config = dict(
    n_layer=26,
    d_model=160,
    n_head=5,
    n_kv_head=5,
    head_dim=32,
    d_mlp=960,
    vocab_size=2048,
    activation='squared_relu',
    norm='rmsnorm',
    norm_place='pre',
    norm_eps=1e-06,
    positions='rope',
    rope_base=1000.0,
    rope_fraction=0.5,
    qk_norm=True,
    attn_scale=0.177,
    bias='qkv',
    tie_embeddings=False,
    parallel_block=False,
    extras=['local attention windows', 'gated attention', 'exclusive self-attention', 'capped logits'],
    init='normal',
    init_std_qkv=0.0389,
    init_std_o=0.0389,
    init_std_up=0.0389,
    init_std_down=0.0,
    optimizer='muon',
    lr=0.0041,
    lr_mult_o=0.68,
    beta1=0.93,
    lr_head=0.00843,
    grad_clip=0.5,
    warmup_steps=73,
    schedule='wsd',
    decay_fraction=0.585,
    decay_shape='linear',
    final_lr_fraction=0.1,
    batch_tokens=32768,
    seq_len=256,
    doc_mask=True,
    train_tokens=295300000,
    steps=9012,
    dataset='wikipedia_en',
)
Each number is 128 + 32 x the weight over its row's rms, rounded and kept within 0 to 255. Layers, rows and columns count from 0. Numbers have three digits each. The size before them is the row's rms in percent of the matrix's.

# down: layer 3 MLP down (transposed), 960x160, rms 0.252, rows 397-478, columns 0-79
# up: layer 3 MLP up, 960x160, rms 0.249, rows 398-478, columns 0-79
down397 032:183135201093083092168124154152078097162105128116125113142220096162165097142167139106102180114115130100066090140115114129126143139147033096172118162131185162078115118105065139124108156149110136128119135166119143147146140069188092160121097098
up398 114:096182083156113175130116140167168132132126103158158091129115051217130205161150098138092155144139109115147122139085154116167084092159095091144136166142162166088124117156126125110148146131141122091131196113125125098101117097092173137179177166
down398 108:156156142074155090124137094094098151116075153057101149191135132064164078167124134153150128107107091101078145157165137125165072180146088137137116100103162158170162136148162107134133106136125147150151177247131076125090103131095139079179153077
up399 108:210079152143144102074138104130106168135111164091116168136146137174137156137108162103098139152164115145130174165129148124067103152161108122137108184176080175142154168116110088145146149159147156109123162093114110116089087095133084138173084127
down399 099:141205101119114122153140127124171106172140148105125130110138132105148153171129175204051177149102196148120142162082165148238151088136137171191140078127165116160115128164111096149096106149136082150174142145144163147174167110151122174132080137
up400 113:149152175142169094129134082102156134080129110153153135153027115148091126171107099078094171104148141155103144071147162137168158162202090150098113086123139133156142079074111130084127106179098098144112160104076056108141102111113145115130131170
down400 114:086175091138140154178079088120152204127134191109114101088136059143158090116089176140146132163191087138100097136118158127095167068086110085150130068059125141107138144127144153091129186106153126163146061098169085126141121066113151136086104155
up401 121:076104113103202121073103123131075133113196139123088103111109172179153132140124123174145042179128126159141078099135121185135090133116158073161132133105189091103151097157156149130140084147159105151114156128184127150109171087200074113119178122
down401 103:140092125109091140153154111146140135131111125152173173107131098082137049128150129090150136153125128152126117107114160183075118160159057201168154149134077102078161150104129106150121174096162086103168145118148111047120142107119157117119120158
up402 101:165136071149123127087156103136058072180148110133104157140139203159123170127087173129082104160155124115117104155148121125135149130124161134096138168095105121101130100106100114166110095189163096109137139111177078098130127085118141060117084118
down402 110:131064124163111149106163098152119124156118181064128116141067123077087118130096095179128156137179175103113079069109147084165189117094122158098120098142071114142110129124078144155109139199123082167164164140117147140139161135129176137147144094
up403 112:125123144114199154109139098144124146116142124075213125172153121112125128194049118064150104163151100088167097138128087144096125178117120187116143199154103141082112128166169120112155085143134117132130164173146155102119164222205160118125074134
down403 111:066111128077094162153153185138140212147166135101128122140146101083168135098119138119168133131080162087137147127080130087136131101130113235152156116131116117191086119098111098144126078124162090175161137164040143170131125048120165147159100130
up404 093:086146091125124180208085166132134131173116113125125091115187135129120136098054154145062143075191109103156164114166102160140114190095119126122150114100108089109148138059156115176105128147148103100094148121200154071125132158106086085140143162
down404 089:140084111163094140120148129124144113161116116135099152159158098181097159150066128156168156110118159092130116207133157173118135130109094146167125179072123115188160134088173157161115167204112056128060201083113178053073160114144159096118112174
up405 077:091104193163154148136065124168119126145128063150117167123165091156070065124153152067164152148136099177177127143149154138146193124155113156094153125104141119086116176170066217096141167152156127164138120106084102101137132140167105143158134124
down405 070:119184164113099123086111127126163113121146139158109113128179134149127098118155133086113108166119175172080155172135117188149111121133123170167142063116095118082135130110068115161163153136159156138182130180081128135155086127127113163074161164
up406 121:098124109183078158090089149169143152092109105141150148056159106082163141083129101110103120109097185128156168133118056127162142176122115140120127106110101121124053089056065137155122100154173140127059090101148126154121147091182173098117142160
down406 109:099075151122127123126142198144143159120106121149098122126153116121114141173128180085115139114112115114104097177089081122190126129087070205160127154179073112146105132082102202098111136155174103197110180112147126110064146108106102122178159142
up407 087:090135106203132171161107134166073103063169149148151118181142079165071140144151110053129145148106095146162144118087106108105107118112135150152135133108134094119145146166145096137196128040104119107130133096140165119100137114169142131145126135
down407 090:123148175136146143188138127097069123117139202159050096171116101167197109127165138149116108046099151149171158165123113095179132128092136111129117086117090115184145127148145110124163127101067093107098135156078126143152117120132120108134164097
up408 074:120178140184093144186116126100144156120130139225135123088115142098090175129097098113126183151122122110158114116123127122157101135159107146099108178079136147225139152140116152130163108155138124092167136157175152104170104081108142149150094143
down408 063:112129130116077089107081128098093099112140163113187123096193109131178177190164173088141090144158182095135098125130120069083107157124129091194120112135114154062168123079125149116090189109133135183119158128097069113140172071088105094103226108
up409 119:109083138110123112156166153094164129106170104185117149160160133122149055155162156135153122205120117041147177100128100136143112064157195117153168089152075191107154121107149104114113064174130120086165110108098149144118149118147169135105071140
down409 111:158132173141124147148077143095113132144121147116164108054081070142073100118122111068136129101122174185131119106093158086154159095166112070104121149078112122142124087142168123170140147161163143107125141108210128208049072132160104183106147107
up410 121:123090169153126146127090154124164075100156154127133161101108104087126122138093083189153087165094146069169157105120120153119068126174110088128200128140161127112098089101117161151160075100162079150104111110098099114138139112150136024185133094
down410 111:122123136150099133154118121070136127191154125111128119170152148109172214131149172123175140105136148103074132123090117113109123116123189155192107138130136124091108133204134135097140092151176133137125117151115170136166227144108143207168147149
up411 092:045168056133186121111181088149145129109150082154151138091139124150154147140120109158132116117144120151141071046167114116148103104099134131101133115071159108110083143136116126114082092168150084186175106088129086148113108169151128149154106148
down411 084:097069154183158103096160123141143110173061185086101117118135129054151140074081113112121125149168064160144134110133142147175087099076088121178094122190123137137141129152175137140126169120116135146084108158147176156166152141129106077126049158
up412 111:129157129130174146121125076099107204067112113119098116132157096226141157103099134121081089153160202156186120114134094126095113111141125113177177229104139161131146143104129179161123112087168109138105157132135123093109131115137153167072095105
down412 122:102100100118114159168189052143147173170176152100154121130135107162128088101173108166082150196160095135130139134160153180112187168063096181139144098196144157129137124106093101102146118160166173130115152169124128199145169094124162145167163102
up413 084:181086154162127110154144119155127132104106123150126195132125137089131067118132118117155140136147137127085097167129115127066148167191146122132161144155163105161111141082141136119141117113103149106116134151123157123130114144087148111203134160
down413 083:125152085116085118120158143186072147115136166110063098178157089103161136133148085131125079098136094164113113144122153159067110130123115117121136145135143141156151092145129147167137153203146114170148117180134167084125158108149092061073102067
up414 114:081150126153165123112119161130116125104126204173162150113136117106103138122111189106117150163098078042149128094093122143064079061144137112149118106132074159131122058065097145136197137124132114143135121072122088142131133132111182103185146132
down414 116:140112100139160112108072063108076176154200107148137158166159137075102115137164129102144084139056111114125177080133126100103096129136141088140145126143131074155079124168124153129188126079139145113133151104140127093113148146118110089120139133
up415 104:114113113173064138113073087073134122084112154072102167133136150160084162176185192131124141151153112087139129120122125088074187110130147103144100164138110146094116079135134164125130073102170127074105115112141139160126108139110133154162136087
down415 112:143089165116086132124154099151166095100096131107112123139197149149140132142121181151149087103068130109132148143148158123082156090117058106196145075163164197066169105111108176168138147081109084097078119091090091134146142153103127108139137143
up416 063:109114143161090141145113112124113133096099097112091092159087125124162171113114165093095085156105128159109139076118210184151143108151167098201159113140127131090115187076118159145152145158106162112108138185167100116217150082154113058098153159
down416 056:156104161150114112098126115166114107205150109158072167168131142091128171175174076112120112047150133139134107201138132106148137085147090073149126118117154161124144146157158163110149154121130104130131119091108134166167141162148100153121214077
up417 099:165152138115102093104169128062105114143121150119084131132134128149108090112122105133155123161099179115118112143141080130179159149120115101149110145157168103007097118080136151114165144140129130164131116168195109182140136072154162161011163123
down417 103:165114137109149141123197098145135153124113093143167137146154135095176138142174125141134117161077113116116127112163155161085065161116122126122147092117166107099137124165132130125146185146081114104157141181149159100102111136093145091159162068
up418 104:182141084073163162109104143177159149160089134129163148147114123094133125164090100169132130189148075147174118075142125116103108176088119128165148090078106090096155131110149218104140128131139056146178071078148109187167104145171135178166156171
down418 100:113135119182167152221114155078080084110077126169122089141159106127150173137149139128138165037092135187126105138169158093147140078156140143117053116125182115179148104136150064089210114122148163134153134108081109130064136127073126100111157164
up419 100:174116105125181176143179114142119080111122184121120130160118102195152125137129054145186165163134131068164139116068139101109128138161170125151155077134203098140103119131154184175055095055152154088128098117120169142142117092081158101125110158
down419 098:203113117158157093127184156169149098141181106034219130144085189081164114170164133119128111085104173136133150144156149088118153152185085152124147139168159125118130126126140126123121185166114103099145122144091128152163152137129137080194184145
up420 096:144097104108161172165130131149129092086122163108121113143125095149204153125182097133144129076149149122182124105168135103139112135143110121208204190136155137122129076158124126144045098059124123142149116149200151182127200165116176135133171130
down420 095:117122108136164118145101114053120055160131188077154178162101151131140115152095089154143140102106157093160129100140082138096098082107128129070120134118146185136126175148107114181078140157088102121110185111064057088069101093161150140116145154
up421 085:116109126122182117099126126103134151132107131108140067107116142119163086117113086101157140086132088129175150122064086132177081205147119140059107127135089130131054128117114134140187146071116041183096117108148146125098126137098137068150091085
down421 104:144071109068129142144106039102138115142107205082090094157096151173165159158177088121127141134194128102130174116135157149169167084123123110125128144126112113069103122161121137162108146162147099126129182119106143104158086122115166124121145096
up422 119:116090132097071125116104129180114157147154103116156103156081164137127142160228122181147164185123160051161145114147119143101147155142134071077165090153081161113135111138124131082118128117216142105095126097095123130105084169140145097105113164
down422 119:126139168099114157119117131105194157157134145152079112140143079065166148131152060100204105083173139100174099126193180107150164129075135152146110081115092083166135150141120184096125062119148072138083137092140091113137141135116138098167132130
up423 113:103207138130117122129177154138111149143099139137119152150113137169059167155113172151122132164174129155093118148135125137161099118175105113149145184119155071107146180195138137138133094182137158064123109155121202115085123075173080124072083177
down423 108:070131163089114193136136157087105134160142116086167125132127109135093118151184053115150107163180115202115096082157081138084103128075203139084110138159120121201138149112087094139160094093142128145077126077117140180089113152144166140176111096
up424 063:160132154133124141084110113106117117097122133189069079168129172090105138099147106169113075145139121112146134131067158133051147132151119127128138082165072136109166159179135114127101148104138071153161116109149076131089040136174145150097166135
down424 060:120081130099091158175151182151130150196150160079123111107138139106137089129131152160121144165122140096102113124175161159130195109143145122195064112183123145176207151150098082120179177098125163135110159137054067147120116134189137127129102113
up425 104:143159144184133141134154124097091090152122160136141105140128111153099128100113157150085137109141165120155112101026139084180110200183103148067142143168147134118142027071147122148148121142114116111161145133169109160086121121127094108179083114
down425 094:149160104090125105104145199122098108048173128149128167166141192143145119178145113120184078117124162087119114129080140084099170141133126112138150104113101135149146149136130141099112091167029115165075187127127101182121110030138170124109101094
up426 094:137204147126102088110115099134142107069076121133151133151101156155127143051118121169090042111108214089150090103119122124179123152117107124132149151078128092164111205135172080113165115067133149111123117165109128082138107116104118094141145120
down426 089:117088126103071088112110103166099157125200076103120165203181110147100108106158086101139072117076154180139064109122131100057180151123137147132080109121118111131115143155102174131130151148175111163156126119118096152149084160116083147149175088
up427 111:108176132165188125125129113152146133088157090153091163115123101153069124089123095128146086154130098110090167186089146172139114116118119155058187114121178155175148120101161125129127138100139124138123034153148093143166109149101140173183118172
down427 103:112120107162137170115177136161175135103153159148163126131129035099098122209113066144157068090152113117179132105157158151097102133142077102106091113115136157125186139151135141142137161098105156077093162112172071136121124056160088075117112161
up428 068:102144131213140123108091128205147127078087128126104160161077153133110153137118179157124178103151177113096096094078143107139079157122170111135107130094096125084179128178184107121178059104128140159139093105154101100172104117153094100108155142
down428 062:152120138181141075105127145153115085128138128116109120106127129121100118137157060181104141091093165145186086121189140140132118117166127101146083099115123195124239143146113122087134105124113184118118129096092154145113135189118106128134093080
up429 115:123101135135059122089104099136185043140127136160174124173086179131087129110092171110108172134131185118115117182099106164165172078108070084137128123129180094128167113126121103143152124119096126137162107158141161132081070103179159164151107165
down429 113:176097102104214133170150131117114156146143154112125118091146122090186146124122079175158062119132059143092186123101128119178159183145173162170139104121083137145089106108126113085193119158139101086062154093092166112127117105084120129119123123
up430 108:125132140107144169156151132135091029117148173114168164149105156132123143155105081132136141158164162115182155090081145174103117105124151095152091134125226162165147165158121147154139109115117144165136134107171171123133124080140103118136181075
down430 103:110170176067132092104096145113167150096139168125076143139162093109120125144107126139149132121128059160090127086085080090152137134106106102166112145143088152163082101122103110121130105163139131158145147203146063098078146144102147076188190100
up431 126:131184166142021149063113129098152123129175125122111134125084109129146112145161137070144166121099141113188112104158169150092108187141077127127183089124154119189111125092068080084101163121110173128104209102125096120149144092165116106096120140
down431 118:172101170122146108153166132127153140130115102108110076195106153117123116107129124201111124163145112131209123083084174156110117129095115076071123159125079073155160118179067054180130076125118156076189123157150116146136150136157187144125164173
up432 118:093117149172134137070085142087154132143128129088172165102149094174117127059107181130159141125146126176145138185200135130130079109158210151095157145119146124169127172074138118155128135106176110121145103130101134123090157027114088097147114150
down432 111:090076102175179110197115155073134123085129110130148157162198127139149130087114158147154080104110193114135130125093109129135195093156110101140120183094155116142186095111144123124170136150127086174176115135138121095125129129146157079102054111
up433 103:099157137196119109104063125143177162106178129109139139150130121189080163163134132063135129158158131139092185180110112088131150156131132082090153116106113120101125149132115070192138110171102186147155130089218104102164191162157099177129109146
down433 115:177113157122147143163186060167123147088113114112100137143156114124142153123100107149154154110152080118115139191132106133109132088122099133108125115164132192134154110152133074155194132090072076165114110112119048095086137113182175112085141132
up434 132:150083091107173163225135182091132085129137144127145110184128100157132083124121174106140078155154162116163093100105135173159089121064127089153143090100145162133186171120108140133144129138140181100082104077143138107102094117122154140111131117
down434 125:148156126118205064079102149106081085084104157143127099122090112138159133137084125102153135128117137151142118085119108126196114131123150079155093101123097145177085143087113062143144152210121157149161149118138130133078116161129087110145155172
up435 102:124102167127097190124125131150149097124178125128141101178134158152139181172148173106131173133078101139123185137112075131155073112110157172146162103131121169172163076103152111154141115106147130170116107128116080128147116093123178200096096110
down435 095:067057115123085096116086135105113136120172111125094128185149144102126140114145134140135098094075143075099094138106131101093195093116101098161151152153175122151132115122155070094138086158105130072185141156117179126140134185155114137110098120
up436 066:126123077129080119110133112090097120148168136133100111180078053171142191144111123132154147112158174142146067109135090081130134136152177103154198074119185125187197192095162147124112103140104159180110032143150194168122214121064126091094108143
down436 075:115113155100158086094068115084146123159138102181121066094121141139092162143141141154134194083132133059147062169129140080144117108103127155225152156159159135120160149157159096110139164173095143169123066083105132109078136138092103102096121107
up437 072:087156075098161177104128154097117164074081151084128146067156137119124116126171081178144103178152143133105156166134166137136128175207163135091087144155085114197092159173149115120093095137080134143150096171166121099138109128142134066138109156
down437 072:145179141133092071141104162140066185137108143129144129118143128142153099095111036160161110122108111166080164115151154135107102164122141145134141121135110164129142068122077100104171133173138093138146109088068114153182151111141122065166144111
up438 092:100096142172167097137167085103141118111094117168090099143074138104132152127090090105123175137185171156110171108055139120148158155194073143117157113093080132174138089164147131100150099138106194175110095074152125105134164101121057136180129165
down438 094:103165110145068162106123133106095166140147185123074158176171073089169079114110130042126131139160153097168112127133129153122192169102206119135126149157126102156070140129163092136116105100142106069141169129103113141108135123159178101185161127
up439 084:136137104084077149120112059178187116155137108107163096214103116152078172108154180124104118121128143193128075113168100135122110100125177114116150144092098111120149146139100106152111121086146108113100160113150066120148172199165138162078143133
down439 108:121142156167125093132118136189167084162086194128182140143194153152116175180180127112101072134129088156116109125094141122166169132110156164151118139240149139078130147188120146135123112160168092121118105072151077105178165175159119121112144139
up440 109:131159162118073181155102147024072112125136146192050109166153163086087146144157131150092104155109147154149146103122107167074067137118134111124125090089132103138127116106120110177152162117112065132069110184113080152153200126085123075105165143
down440 099:121126099193040120185103129112121120130128136143132088125126062170107152086116129096112051145063093104100178090162146128105173156133133102176107106115106149145173170091133120169116149088132116155096137096105122178076093145174176114146141089
up441 117:064182220103103108077132063115158101151139143118083148140108114182156144166124083070144169135182129175143082120083120198128141209129116159146163200098200142110115151134135116090091080130092097135130091086139120180145129165104158054152159134
down441 105:149175142109082128098140159130123109116162080096099130106129129156090055113126095146157151140088109095071081155182179138059119133139113103154122099100141148117115137120189110106107140061136136170123128155072104140127169140194115119112096119
up442 116:082121103179112183160145179112097140101115147075091044170177161121160062128143112087143149075185154174154147146106133098100107157102085153075166121152104125109180181147125120105101114158077159145085140148159069102116121104107199116141156097
down442 106:128135164154075130148154106105111110131118130080060108167128130140135096121187132136092103022104151150099097129112140116104081084162090107138172118125134174201137143173181129191124105158128118127149167097124107040142103160087136147108170175
up443 117:090133201145188120128134120132106154088044188127138079119154112159069140167178134082122116122206149104160114117151131114081143095071183130207135089107114126105166127118141094136091078108091115130134107167106083092095156088151159094135108126
down443 118:151137122056185076113169160165097183129110159105077162111141116157115168156147163105126116119127148123057097129095070111119135161146082145115104062198130117138102091098200200122151183128123116116159119155135146095100116111128109103147131106
up444 074:120151091075161137163158103190052098138195130109126196139066146185180149141137108101186116157117131100147081102148112159168048069118194155136085124078159095109116152127091196168190167148149115102160124057165124117139181159148190154138118154
down444 074:156116161097106103170140150086159148196097147128157142076127113125153101112159157133084206140081126134051145104092132133106142096056089154156123108145199161094134116155101102120130142136154108134175104139110080137162105116127119083205098078
up445 097:113108130081180123124197141127090152107143131155127130080140139120089120069109137055153114184093159094171124103149133098126135158190142107096157107125084127081081182087118095144104141101131087146166074157083151095123087106190117141092087138
down445 097:076136073119105154149163114085077103122166161134086081091131101121131169100132096125151150127028156156125111204127114141166111102120142104090084103123151101093115114173158088115144199134082110157123116065110114140057133132113142115109125161
up446 126:160200140179119083141177169116139116143174143143114151139134137155121157162120128160142156114177154120134135107100119157200105101138179083179115107103169195171056109114106121127145108122127105115159143136155178167144143119171083192151143043
down446 123:158114156128159073075141133160110124114138088157132122170157163150093091089159115139123125082140157146082124142124186084193110111093109175138086119121120149136107109202124139089144138122109139104129108166128144174130136097118116110108160058
up447 123:073137013109083130100109116073075203171131106154147167076107130150127170085078100075122109070101120113083166081140128134139071140109132122101144136150085151105152072154148129137179079098143092088078103109139069123138129080149087098099150130
down447 114:160128184124102087102113104088141174123130160060130137174169097170079088080158082088153167204105129140152155082137104089131128166108146135126099124106135129132088141142130131090127190089106139146132140125157128172119125173172104113127134233
up448 108:154143149080114190100158123147147150122129153152078126134125097128118155139099164107058117110163107098148135159105139136125126195130165108088094170107098118212102079104144153096112132117130109171072117168156059095121170139109098154108180148
down448 110:150096176158085094044157142161181156159147110110181093106131087166116117197160157167121090106163103089127167138132144134093153081100123125098059100154103097145108090131139093167110115159128096116133120181159059117118164132184167095121104203
up449 070:109163104119121125096129089152206121129195091110115132176110134080138116109096087152109152155110142111143171139102077030093087147124165116095113096105158185180175192155098171101094109156099105149111133077133095150101117144095113165126110147
down449 058:184128155154126065142085141123137113138118195087174151107150130167073170191140179109193127096134128124105108149129164139131116157171149155148123112144120108144189126107135111209097128110162136109140143091158114097153134156099110167141127072
up450 119:094188128086136172146120095163154131117104093108085055158103167158162199121110141128105167099153179130126164127135152141066120156153141126119103153146179056136136155055137126085108157089188110133117122133111202108041136107119147150137100124
down450 113:145125119091123159167155104122103098151102144124120058133114153111139088187153080162127140128176133091130127131185171129170121094139121138080158112095183111115064136121143176145124163158106118144111123136158140182129174168134125155138156108
up451 105:162129150140118120076196160202098133017140146110065144107104134128101133185104143138167163111125169147073165137093129062077152181135130133111121160156109188170142141104122107154154134127122095127201131141111071063104123121156186134097162118
down451 104:138166104153145120105114110104103109147114135142162082112083096092189087090106152151142149118119103097088187127105193140145121078125149112159116159076134088109128147129085061170146167166140125177102169093061097111114105086161143082190115151
up452 079:190151178169096125125176100123131106069075064114143157106072103115140096123164136110149171162143087118139162075099126118093183082157154134071103150123149122142113140134121137105109183174111190167107101079132072092138109112126173103084129150
down452 079:189113130183211110209129139143126099093140108138128113169184119114166166095116174123109114142179137097114137126109161144112177100126122113196173127159116110114130154135151130109109101239171151098116166118108094118143160126160119119111065146
up453 100:114178215118173186053103087142088134098072154113091201108172087107178134136108191096200136143096134136152091163149110138088161126054126122110186124121074097117120125047145143113124121123194151115139124124091133139130159105113175159203174107
down453 100:139134124110121125121111144102119152073184164072088060106140137110111097170151092101061124138097117130098142168143103143179120091069126138119069115183125119144165121156136132053108156091114106136150155067090166151177211146084100170105127153
up454 097:111111127127133164089083099146118130149194134185178096114166162153129127099119067119193151127181100161105144100122077166139112092155130128200123152168190087134154118133154107149162146071113150114083125141113142136075078083216135115152164152
down454 101:127110099129113101082147132099137101093103186147170123130132099128193098142139140124151137108127116091119137134147107144122168112059071097102133114127188124162100048106116155157127080167145125076115121096085136111186125206126153145114117138
up455 113:177145154122162087094139172136081147128088126133167132177129169021167162160145127096104131100122091087124134117095131158108149141124187124116130138208160100143169164082159155106133085051071104118104110129162157113063115133168167127060135115
down455 117:186147145132101136135082137116139189087157096115119123126087133133120136121154081099158117136128073080084142156166093124142095032088111091113142105096116193133098113169148126158139144166134065158167149132103142134111115143143130087170093166
up456 118:139136123105125112103073174141176103106147178111139076110133103085129135145048143142153125135124114182178121161152084134224165130154125162172160143070131170155124091192077149130153108105107101146126178135073155118121082071111157190133158155
down456 114:133142100125107120071167159154192114136141093150121125058145110139090133135147159138113140149143059133129154143143111125140121113211107125138087094137108139153145154162124124159148191171133100159120126109142108069178129083118117057234138122
up457 086:110161181195072088077092118103190121072119110150086109188121119148064149151162203172167107149129096159169153139088112164143115135134175183130131122118194076135133138136121189147103095143168102136092094107178129141143180149166142177081121123
down457 090:124129190152106111129088112082206144100175158132130076144110127131134081134179187154128157120113195123139092140143149104124132119076140138146119086167137117143151114104170159122140138153150080161091176154128116110152165160100133148163067107
up458 113:167144128131124174071154163125148093159089091119142128148104121165114135165074091121128182156138099125181133108070139104129112163185132180118173152222226116134154061089185138152127116122121143137139125151097109100175112165101168122136144177
down458 102:181177122087109084105115158166164159116091141115086142147131125129090117154084155146127107173105143095103160104154073062115130107063129107188193093178098154122130148149171097120171178172099116070121157186105122099144133163171079164128183120
up459 118:113057185129164108165167105149148177095192123105166102147150127073102114121110087151132102128093128140102115063068124120104110098150128128105151054140151128115107198106153103155063051077152143110078121117167133105117103064099173124071117133
down459 115:127112139126109107158151095098128150107148146108098147102113088077130186122146068129129099133137073128119126116126124108168113109101070127159170134125121069150118117146036146134141113133172084099177139127122196161090203092142125155123147157
up460 115:137135100090145124084159112051101079160124107201126116095151143135117189105134116143166138133170081119166115117162159107069102143158125163146139173140123131130118157089139175153115138120124109145177110104123124158130096096145103147134146139
down460 136:121133165047143074129107163106064168118119139138117171088125076101184130185166161092129106107144160109117103134122153061154142178123166093103147146105123146090153178098107163147148160176150129157108109185174124110132105157150105106173167053
up461 032:159078218186115150097084155164105125098133177117162104111111150159108143171113148065105159176122105140165120099121138198103101153168107150135185094075185078098168133122087143106111144092107126080135097193071178120149072047156130165101129127
down461 039:123075131114089145090121136139125109157120152121152150110138199120089137099133118164108117101081182125153174104112145074102122123083106123138104114123092135111167055141173092123132142150150161130181176102148155140127109158119143102162135112
up462 109:096199095152164168100163158111131173171133120122081164122101121156097110102122145138077134083139075120094160149180126170113088144126162172061167135187067131136145189106079154104094120131141170121046188160095146135117074087157093100110101132
down462 109:091103168133151102108102078121118085102149087159101105109113175081099076187135130063113169136104116121172098102194123142137181131092096132121141069197105076158126076177120148142157132197197107178135097159099144127142191168124146162074097079
up463 093:147163135102134081098132137154098124194141133075146103142135150111156155153140119133140113173092162157113199079182103106153157157126190138104148146126186131094144132114127138131112213161139177161142171168155159139135087123125105140154127160
down463 086:098119210136105170152120036104090145137150147167119121069189165119158105123139150109146143156129164142037095108109134136132069103120122122132156166164151116065132088151107160090135150126152129101210072114094136154109157091073139104102086140
up464 091:118116089160102137139160186116107124123107070148132103174149167172129092140187154114148126081154112094197160124069121063135169137139125123062138109144089187156099061122128150094150095166150168119097142118151154132072075067150109127094076073
down464 088:158125116096141116135125218084162127120171130131130169113161110155152205110102158165115082128118137134106118149132105114115184169118144140103181165089141093071115092090117073133132090112115144142156144134067113190134118167148184141140130093
up465 114:172114156155092135090078144122155142110112148118094084094114170161107187125125147158183105112128080255158105116074136082111156184166137102124145144069127152153197134131143156131158068131139122134145104195157164121092136083128157120116127102
down465 116:126189134159139089151148153086115113144109082106179136094158107072181126146170125140096112143100134137132147169133217140155116055112096147140134149086053098103100119078162123153120106126096130144117150086128091155120143148104130075104172128
up466 114:060098150135164129122145112198076108078122129137116132160128115101147103186138131095091118115115164205150113166106132172113130084085177097147132113077175076149120148093112183135136124120112094105104194129144094132130116141165115044125158147
down466 115:209122161179139099148153193185114123111129186164107062125109118155104136131150131167089156102118135141139125122134120111163138090139142088114113141126129122098070163145184175153114135125194100116063087175082173157181152183168152165178149123
up467 016:113143111169149109148161110124128156131136161119115078126054143158150163097133123141173110096144140144106127140128114141149074168225181088100144113142189169127160101156124118129139139106123072155134170158145171073138155104128145136178134130
down467 007:112127143103105127142136110079124155107152138169206127150088108141126108098131129117158145183042115128140119150119143117163186010089108183077103105097079133029176134118181111073130163144137138128151085139129115195170111140180113104153138127
up468 099:103117064167151103036133146114139124122103144161082104168146067132126178127142135130124137165139149117105118169136152150157163131147156154139171110096187109172098062135111124076134088071092138184121098150102169130109137091133124163139093155
down468 099:183130154115123113086101121087138150142086129181119157137134073127141104113128104153163078126073127134137102153093094108116071132176140065096149093151133115205146131168157049217119195112095095070167142165146145053108119095155127189159096103
up469 092:179117091109092102121120112078089176164157114140125112136122157144115124137086117109140051163211138174088153143099104127139105133091144112149147134158181097112185096129129115170114072119142155159108144089131173130101105133193134195162085085
down469 094:158102138116134145160134154127127079148174072092110146122095163083136143085080124150213110151112110062114161200141085116105148100095154158176113099115133116136172085122152134061157115144137190130105143124158096160110176111126113035156057121
up470 094:093126119119104126097180145093069103080076138101201047124142120182125159108141164072115167140180115141112122113137133136178058131117095143077113121165145120137171101116115143131112083148093137078127104175109064161158123119129076134143082174
down470 093:183194110105103094127123132158177135122156163114105120155158120174148137173194152152105094137055172066147185191083114113130143117154135091122085104164123137116149177085151116128126092143047104166090100115158159133182187093142122179187162124
up471 088:123173173105118057140137061092089086076082138116175133099092094114113118100157147078113155149167188128151141141143132152140217106103159104144112128084149099151187174129158107122094139160105086154100088088164192090112113150141142093111110102
down471 084:095142195117161192130179182096174117109169176140147147133112114101115159102130108137146136154122099121128138207173153087179155138073139160183093107118113090115147136137089095169154186165200137134120082138125086166147154101103108115090124141
up472 068:137123062102135138155179162124146119091094113165161103125086134135077110134130167151138062168103145175059100100100131084200106124162133145058140136108170176168091157150114110097071136114140119130167092109172083192128194130174123071119130136
down472 070:127071172138202135167119109148083139128102135114098089133135120136149144108108146165132109150150143017170139092157124147105143089128095151110126139104157093131153090132112150102109055143167152106118148106069085080149154150086148091155122092
up473 102:079078121132156184137142144160121123124186141094106157160199119116163132107155040112152119112096098113151119094110155118164132160092085143095074129114183090172167102107096138119114109178136093181148098136135092142114090134176105196093102152
down473 097:150099219118088102134122100091162162121139107128158129130123084109152072148160128115131095144181120133141142212098141147132120108113166158090128197117080126090132113099153152123107097124142043151106166114039169121161097148146114087106116167
up474 112:095137073185095095098129152105087076105145112134130103105047089159107142070147178076105150090173135162140131094180096132208093137112154141113134118136154135081127077131103069152150093148162178089108058128179140145106143137153124134076160131
down474 110:149142151046112120149086077128125148159107165111152123087130185122100090156203149110163155105175155096200150129121050173144115108125101081118099130097155133145122167126072111089112151134127107157126145169155191098141175120134132140094122094
up475 117:082181125083091137162103079079156070118156204140164158073120072138122161086076091154097059098123146099154118119101169135126130152148121147146141102116146135170139139112110161124083098132133121118171070127191114153124111138108076141128087133
down475 115:097151111139137140144077140124098122134126187117166235153146156170111172139105141153128177114109100137171118129167154071115093096218127085080137150070093093100107139120136112148152188123046147160154067121155103182110126130126187161146073131
up476 105:170155135224145151129089134138105097184118131116160155160098154110135088154128164134090145119195097136167183147152109141078111101155129119135156056121176140160123127120089124140173121126067102122159126072210114200121108158156126168118164102
down476 102:151047183105133129108148118138107073097093086139169118137124082137159109083149090108126121113094073145098090109087137143164092143135072184178147135111128115076122098159106107128163104098055118157080128163170117175189137183138137107092104132
up477 109:139088214164205133144155133146125131130124142153110100140106176122107160114168081115105079108124139089146139118137091122127108226180147124114099146136157164115145129035211104139071151179121131153077079139137091107158163081211135116116177112
down477 111:116072129148075108107127184148142096126164057116093102107179188117137126140131159175151150105117170103117118100141061085095133124091087128122092127188126142108136135124126158138107168159103087105073121150084061099125175117227080185145076101
up478 095:105144116154150129066097101151023071134116082140166188141092091176151136148136111103083129165098106168120133195085132080168150155126192131145124135114145165117058152083148144119172146102148101052102167106170130131125160087128094150133135107
down478 091:107172163134125141125145156106108169094045047072126163181132132123156157165101176084157135152129168120116097125131112132070206114059125124083149172156114160103132151112117073185184123138096087158151119141114011115129134143103101139154153059